{
  "intermediate_size": 256,
  "hidden_act": "gelu",
  "norm_place": "pre",
  "qk_norm": false,
  "bias": "none",
  "tie_word_embeddings": false,
  "init": "normal",
  "init_std_o": 0.088,
  "train_tokens": 154500000,
  "dataset": "wikipedia_en"
}
Each number is 128 + 32 x the weight over its row's rms, rounded and kept within 0 to 255. Layers, rows and columns count from 0. Numbers have three digits each. The size before them is the row's rms in percent of the matrix's.

# layer 4 attention query, 64x64, rms 0.0715, rows 0-63, columns 0-63
094:109127166162132104132097189130087157184171134218108163148084132147141098152144145179116136081128131128087130127169125094164131118103100167139192141088150083148114129159136137181093076131133062
127:150180117126110129160119055128150076126137157118170195095130155113111127135089082141166142165141114106116141114119203120118151102117177069061111112201118126164169086115117115075136116082110107
101:104166157089152089140126134114146168175197131172126131129162131117101131175169130157149112138090091167120148086170109147142129143070046168117186154105143125176074069158123169132148112161139094
083:121113096154115087096144147143173125094136099098175111131144192182099060117119103141065143137140177091100120165146126086158144134058134163126165136160149151135124175088112077111094109057135085
087:106167126119170210086143113128127106132111109112081150132133148143094164151147101129118105150157096162135131196121149156053171112079138068101142114149136169125214099100148063100145113085136128
087:144135111059145130155131093117132099095084159125175166120197121107152125128185182097142112166127099147150159128111138169122112134109168137065127120120158133139127169139192171114083134129084026
087:072159114154079147130106172101121165132156126163187113117101145167132090142141150142146112134171083134136155120104092131140137096142204176168038171105188134155059108149158160115126106103135131
104:146147133146162100132117166132139152102102110148113122151178131107090199168129149129155093108100158130136115136077069137151061145166113073160137208104086132161037148086117185143127114133123122
089:161112142142118138171101072156097168107188114084101100139167087161099191174107171133160110171107128111079096109127182117171081147104147073120118157108166094126137129124168076136124153068107160
097:133156130113094099128125107145072085148118166122141115067136094100130113120066165124166177089156086184110126161131118128126110115069134121224163101161157178142205099100127126131115082110153128
108:083164118089127096117100158153078122112082121125159110071153102129139150140080076134195115109131148094116078155117158086155115102175159162139159123145141196131105203115142118101122146213155124
103:088135157096171089107077127128138078096203121053128081158119123141132110133039135180173134106128109150101132118124109133111140146164125165177089123101123132117158125174156103187138120133108196
087:147146064167155128168151114096082065132191174098116072120158070140137188105114111167100104129148123119123151110083093081172182133126178120137181116140133097122144149184122181128129114096115118
092:170181107103018144145122135102180095086164113193165169114161141140103122137158115157141144116068118108131109138096153150140149135160121169150110082143095134084172121106064128144087110139109089
098:096128174081091109106136109190139138149164185149105100124186126124135138191099087144200112133142116163120155161139167158113097107108099146108105112099079113114088065148081153168141193084123121
084:101127128152069181131201093114129134102124117107178132129164111116112138122122086140112135068176141080135165165122144227139055134083087117181127103146123119131199141135140121106162133131099104
142:145108099116116170114178138088157088109081099057172124180114134095088129074141137097085131127134172145173099154064145176060128153129137095170116075143097130146178122138154097129163113109126170
110:163112118177113194090207098140137125141109158077129110125126065111157123086132157069094121150136133103169139198126162149085126123119123072163110072119128148138197126113162113143161167153096106
099:146133098138113058113144150183153160112119121125084111144181096162158168112148089056195091167146067074147154184176131146101124136098130106131102141112151165093133142091104120094134153124138068
092:090113118118132101124095200133129150088122116134119066153130117145140121163156118175125117080121140150181134134102066133200188138145131124125137159101129182159024126121102142096162106117195144
095:109197155075186083167079134121128164123125089121126173156174085185128127158103141141097122118105067149174091151128106128129146128091121154117175079072130081125119118153131157108169111159191161
101:102094103126108167110121041159176114183138147053176148179145103080095125144150156159138140110096067113107112133139165113082154158111157109158155084168153130117153093156138067116129144119174149
086:059195144086106102114064155121156138095165072108145117153139123143072106193200122126092095130078110130091112105122161107153155192131111126165115170168144132134082154107143134125165150125160151
092:126101073131201148109107148162160062135118153188079137174177170190134155159082113164118185148108090147073102099113145102149111147123154153115123143072160103124076105162116118141101108143125106
117:161151132067072155119172159105156106123070128078167101143111116116119127098144159130149124163182110140165154108128201151099078112110126101123142078175052173113138109148162100176078144141114092
105:101109134161155110138146132094127062150156132174084161150101153236119100187140131172110168068121114125144116122128139108139103093084128137105171133148164151090079148130134076085160133138162071
114:113129106110200165128175051098133077083091147108132088076099095102144140118147127080144119156121143101150155117038135175095139121155134127174098094162127153095186152146131114145139186147111121
095:105134105132117123126179181087126113110134164154094174087139069138113122155101072133072171151124092133135166128102172157061149154185112128112143076207146094098122117151197136131083137126123100
103:126128093165152184121189111176114143082092122090119131151169092125121109074153104071113116151123172181133082151109154080082161157172110089153097104166093099154158187092131080118131160152156123
097:108136121207096112129133156129123197163115111178125200129103160065095105099135102156123133159129147119090106125132123097105147184163084153166104121059054095089116108168157150101104127131157125
104:114166172140175126135139093150144163107148131190120186125124106117127096170146079181116112135162125140052117118126125126198141150108131083107177105124132084134065102039085153119111154165107134
104:114145092172088164191101137138174105135178143171149108091132146131143165123140187140132145108144049122105154171127150091188070129131104086157121104122124070132108086145149211112110153154131107
037:129157118100148169136125123143148170145127144142095190212069132142103156112193102144062137184070136112193131160171151116182090151127148113125094105108092104146120138159163115155173146146101150
051:072125170074132131113169202161090156114120113144083184153097117112097104127168109109182057173071129115167147124153161124141055141143163157120172099160130144079139144145152141115169135131106131
082:145114122146157049165154174153096105117189078163075141103130119138083060157141148168148091182153081128134144111164095135073185125123149082155118088125160142124137105141083120094180133114125145
084:138158147200142085159127141187098115106167102159114097097203123165177095172120151126076060119165129115153110104106086109064141135126139153125116118146177134087106131136141107121159147090099196
106:106150114058095106166136113130117144129143119089141138089105140117150132144104123167102102110073129114183148144120117084138104091197118156141169054196088181118129157197094150127110119195105098
105:102151191098130132087079081166126165120131123111110144143167140106083163149149069124101081159065142111190140179157142113143127131100087152159182140171111158074146148171156112162127134098102068
132:138134110179167124094164100170095124143141134100104079141154160178139068142128143198134133136140095157129167106147074081132112141171095149167169133087162131131120158095088223114152083172123145
104:133154152085138055112130128136091118131142114145157111060135130135111069109143131099126137153171121137160130082164114160135124106042126142198115126099156166128106065129115114098228115082140150
115:081132092079130161081132150130116101168126093157184100082148132173138125128128100156136126126175144071121138167137064097178153113080084147109114166141164146137093167106067199166132074138126136
097:124174170148168106104089150086092101112150085114106217129129148136079147175111128149140149114092116088131169138063102104112150116123113129120163123132140160133055149161125190105088076178176147
100:134092093120074125125152119052106121136150161171134097152156076168140068108075198095063183148124125135114163124070149162139162112176165145118150090107074113144146167126132112127099121148105149
087:117090152092093119103204171111147168086114115198172144135083108149093144153132141163087086139175130133173158113163133090166158159132124098193132116132166097086113155121170124106182079106138092
119:160125088144096163110148113172153091121094152122133122127119128077166090074162103130169104129147168083154081109111103049117084082108092180085109152148169175116162150161109144130072101090151169
130:167071159127170131144121162177106116123144066164103169091093110173119100144122105131165135170112146155116130147138242153145117114073104114116126080084110137159121092139113130092152121146154053
102:176164101111160122098088105143142102137114146117122101124221137119136168118136150142150091157212199122103061160067159081107141131099139152115114140126081189081128092143110107147133158105118111
115:143088172076103105080130089095176110113179116084090108113165101085153199167138085141151116168121142155107117101105132133100117142097116126096141121143134141101149055173185100111201090110157148
033:109115144110067167079118131136073141203077141118130108126133109134109135128102150143107060065084142157141138041106119106094157143145117145072108108130121116117146130117081121044116125187101144
049:084098104112049175100136082078138130167083129127184104125118142077124131141084162159147152074108138186137158105122110134126116136188128155070148165105143133113164129150125121047164123149180115
088:119104158090079069131144146115143157050152127122113103095155070144147150141165062101187125182109066145175159133136104145142091151178165155087167088145173140080123130140122138130151117131079131
082:132129082072117123193147122117169109099184132161159110042165139177170145094133073143103169113192112141152108121142098163153114122173100178137166112127158175140121107084086145154139123105101161
114:114145069141100116125099176143105160109128157165121172175141135146165068132112088217061159143178109139120165118171135165113198129119103137135158110085133116098152119160067151105173129104132100
114:145137140115135166099157095087098185143109126153101147187172130037135177168076092106100165139185144174097144175105113121145115122137124101147128112142059159159153105086114179119118114117076109
094:118140135155097113086076154175164031158099131074155129114097114118088137099164116168105101177120122092092120181094106092103133107097130131149126148053181130120103143178184147141127092146123152
119:134161118114086108091123157120132166125147094164098145091109138105125120042125157130144202140152107149126103169105182096119184085103144100153179119166106153207100094122160100180160131102140174
115:117127162025067150114095123145091215146115101131107099088141119104129143103159137063154096162091130157111156157112156110130134132148177134128105120128070127132189122146143157157129151188107086
098:102137116141095061131171133132091080117116176126198127104141101158129134106181163195121108051160150151144092097104115138122163110119167090160163140147116162133138145082057169096084105107150147
092:092221130067178170096130166161111167128156147174180153157072136111105145168103113109094111110156132133104139106135172117112138110142154093124114140152175055129162161112164185144105150174120122
128:151130174120196090168069153118116116179105174139068111094148068166145095145136123120177095168104145095162139115121147128142075141146157179090083080136177116130168098137172109090128171111116109
101:130108150147029147091132141171121134131086171089166103153097154127165158127151135164206118100128115103146141063183151118136178133165179096142132140096088111128123061083137128090118154144143154
106:092203114058188093112114101175159121094145094077124133096131122131138201133133086175089110061118081128146106153123116107091120106134130113124159159100088133093158144160092143170159089148152161
090:137145142116097130116156123093101163089146137129117135141147110081179064181122176138188102137164096196044183104144151149158128136098057158112161122112133132140107084180142110124140125118113189
106:069103056149066130078176159155117130146088134087157104154108169118153190120131104120165122150154115107100084059150126143109110108133169121160072149095167107179104109124135064144164124146099126
# layer 4 attention key, 32x64, rms 0.0706, rows 0-31, columns 0-63
119:153046150141170084120102147114156146094161144192126115120132096201119147166155117139128157158145095118107130101121097087155098160138157130167160146055130122139068091130104201115184133161130157
085:139129169122145101117065134109120181133110116146044121104099098117086137158160121171074094096102125181179177101128073091123155186145162126141154161127110160086085169118127117166122106146167176
107:130211147099190142118095102141122147171167085132080167123098167101100115128117146158087111084188094114107123137144163116153129098116161110153135126154127092173066142093085148081110064166172132
083:095075152111148106134132126082094113131072172161144097108138116130181115177109147121056172211105148114121130081124116172109135158174200138077103138161151105117113149136132136195096164113113147
096:129087177105117133172149104087177175137110154125121139072085082113108106066143097123156166142077167115127135200113162111152113204147103178108137151191107140169181128085150134106119137106136122
094:137110168122127098118159094110107144163179118127157160118135102108091175148049088111163119100116126144162126112147153111148084123169118125129098115135139084184221127156157056152095204103132161
093:127172110112168134148149134102153146114120156138084100117182150160191067136091128169152110099101091136152163062182099088157110131117127170127117098106160123176088152094064138085143147181169172
105:181185136164126076111099117146116139069173176144139125165130134168141126166125120205141077109137126112078123070134083126137147113165144097203132166126140121170116114100078159100173099076115117
097:151114084046143140084153118130194065125107095116130130172136107085140116145086113124134143206158189067213153169118126141150123149153128132135092096137099093120156140114149138148146157109115086
113:128165127098155107134113136138139123135117166190088169118128205173122132151139149120133096099155075163109121186091122120085107096075110136138153160081137052184072116134076168127171097102143155
117:142081177123043167142123073112182113152116137117110132132136151109109122121139138082144137133073140075118197122148115221105153117123158133074133150192125094137147145132145122122048120094135110
103:082113182139062095075203129159182114189102130117128117168106114141153120091157132079168138107148154144154133155132162109088175133087113099129171084170110148075187141108099104160105126121108123
085:160118140085128153089093199157150083121088220116106085090122184140129148112094102130116118204153140160164128151094185108129128176113125147138139081166110101108120122124153123127072148069133148
100:083149108103059190084123075166063143164097135100170090132089081102100151138123121130154160106128125076133107132172205131131125106173110109103179131106122179177145111120126155121166172127126142
103:135195145095116143103134049108130106135094076154153146105137123177126146104141120161109158136149197133142105147145148086072138171111149126071141165144146104075218124140169091109107085117152164
104:135137117121101117135086125123164098132172144174112140133103128163129125146098183192172141109096113118139122078073115105144101110138170116157163127035095174123096047143101132133182071158117174
077:100126152117152166141179133134074169134110101076162076134147157152143109096081164132150135160127152089071116151102135181105130104116141167070094151149135086088178167103155105184068186134121156
107:176173108128106176101155106123090140124111087070143088094138123101138118124085152141126159149102157100102136128119150138097111136165174154075143099183165086110165178108149128162025179090157141
080:082133116124168092199089071151192135039163129178141087123110143099195111148166137166135099107160119131076091090081119149124125119112151153169133158098142100112077166134118128125135134145096141
115:202170121188086119137088133082122132112166161155083128141160146178141108169143146154103095106151125138060134050113085127162166133136154162099149150089129163114096086137081153140165116082136164
105:106081176141149190150100128183130080130146124176131209123146099141111087130129083149161104052168115171144176156115129141132094150111096082156123132099090170139082115109079159116143120089132088
109:162098191066138152083136090110130115115152162077103119144137105107122134116143129160104092146137165097177158164124156185127118114103108117133125189130091189139158180130127146145180074172044150
090:188073154141113151060140182123140152165124134121083145109094121099144130105076092103158108154140087159187104128095102099109164097095106136099094177108144167100126147152101117122182159192172080
083:120101127123135073144120116147163160059123116065114137118080182074087052164124116117175098174138130118128096139125179130122115107136068150124152109108165095113105119124111121202150165141077183
090:125087162100107110111131088085170159138125129099165124131157101118064139140133084109136108097080149138162084149155120145116101157137181118145152101102189132134193146112112133099230089145193171
100:147118173085146121175135173165136159122102121096142126082149073026131156101159187139072111122099126139125187132112175093104114161138156146167105167153137102146156110084087150184096115123114108
106:170136122155112107117088185153142188105154118191064112168129181150119117117131137106145083089205133139127098062188121108157106142145127117160115158059109127111083114129089174113127107166115103
100:141121146105166094117108088151119174063098093119143108159172123150149127131102105164137078161149097132065164100137119055134145133129146127155185219117107186155072121112091117173141120103164136
105:165080120134161078165090177103157134103150125126098097167095153140155107198162118132102143124177085133087131133135093159136104149085123145165093168115100195142102049146114156070183158126133120
093:154112095161165172076147160172130191102107089105150105157181099157112113135077098137161146132048135136126060161126149189120141088077150118085125134131091140138150113094179136165115162155098108
114:109085122120121186120121087132110142145114124058142121164112134070111132115080176081166172126110184127137130159113127138108095152130130134100097140173120154134213176198168120117082131058163111
101:137150094081087173150116139101137130166173142090161091095153170126103165114059120155181094176198111109128081116134130130101087123188151091094114117125162156129165140085149078176143125140150078
# layer 4 attention value, 32x64, rms 0.0702, rows 0-1, columns 0-63
103:110143168110148089071159084113139165160140107160202092187149130100127147143123105136118089092124181170167104052109113141108138121213149168097159180117146094074105120126122132130123112110088130
110:111116072136072171136156115182164082145111123145199162082142148119138087129152092127135165130098088125121148167167136204105174065124080144165111130090142148107100066157164108093103116129148137
# layer 4 attention output (transposed), 64x64, rms 0.0893, rows 0,32, columns 0-63
109:117142139148124117106119115140115144096079131125149115156174021174163154176158133124040144052149118152161124146102119127111156110114138131164185083111122127175132156142141119099091083069116108
077:115144133159093158083137168076112095132183103079137119123102114126072113090108174106169070134123086129118146134140169097142117147114119152088053108139111146143209174141143113096101180194107148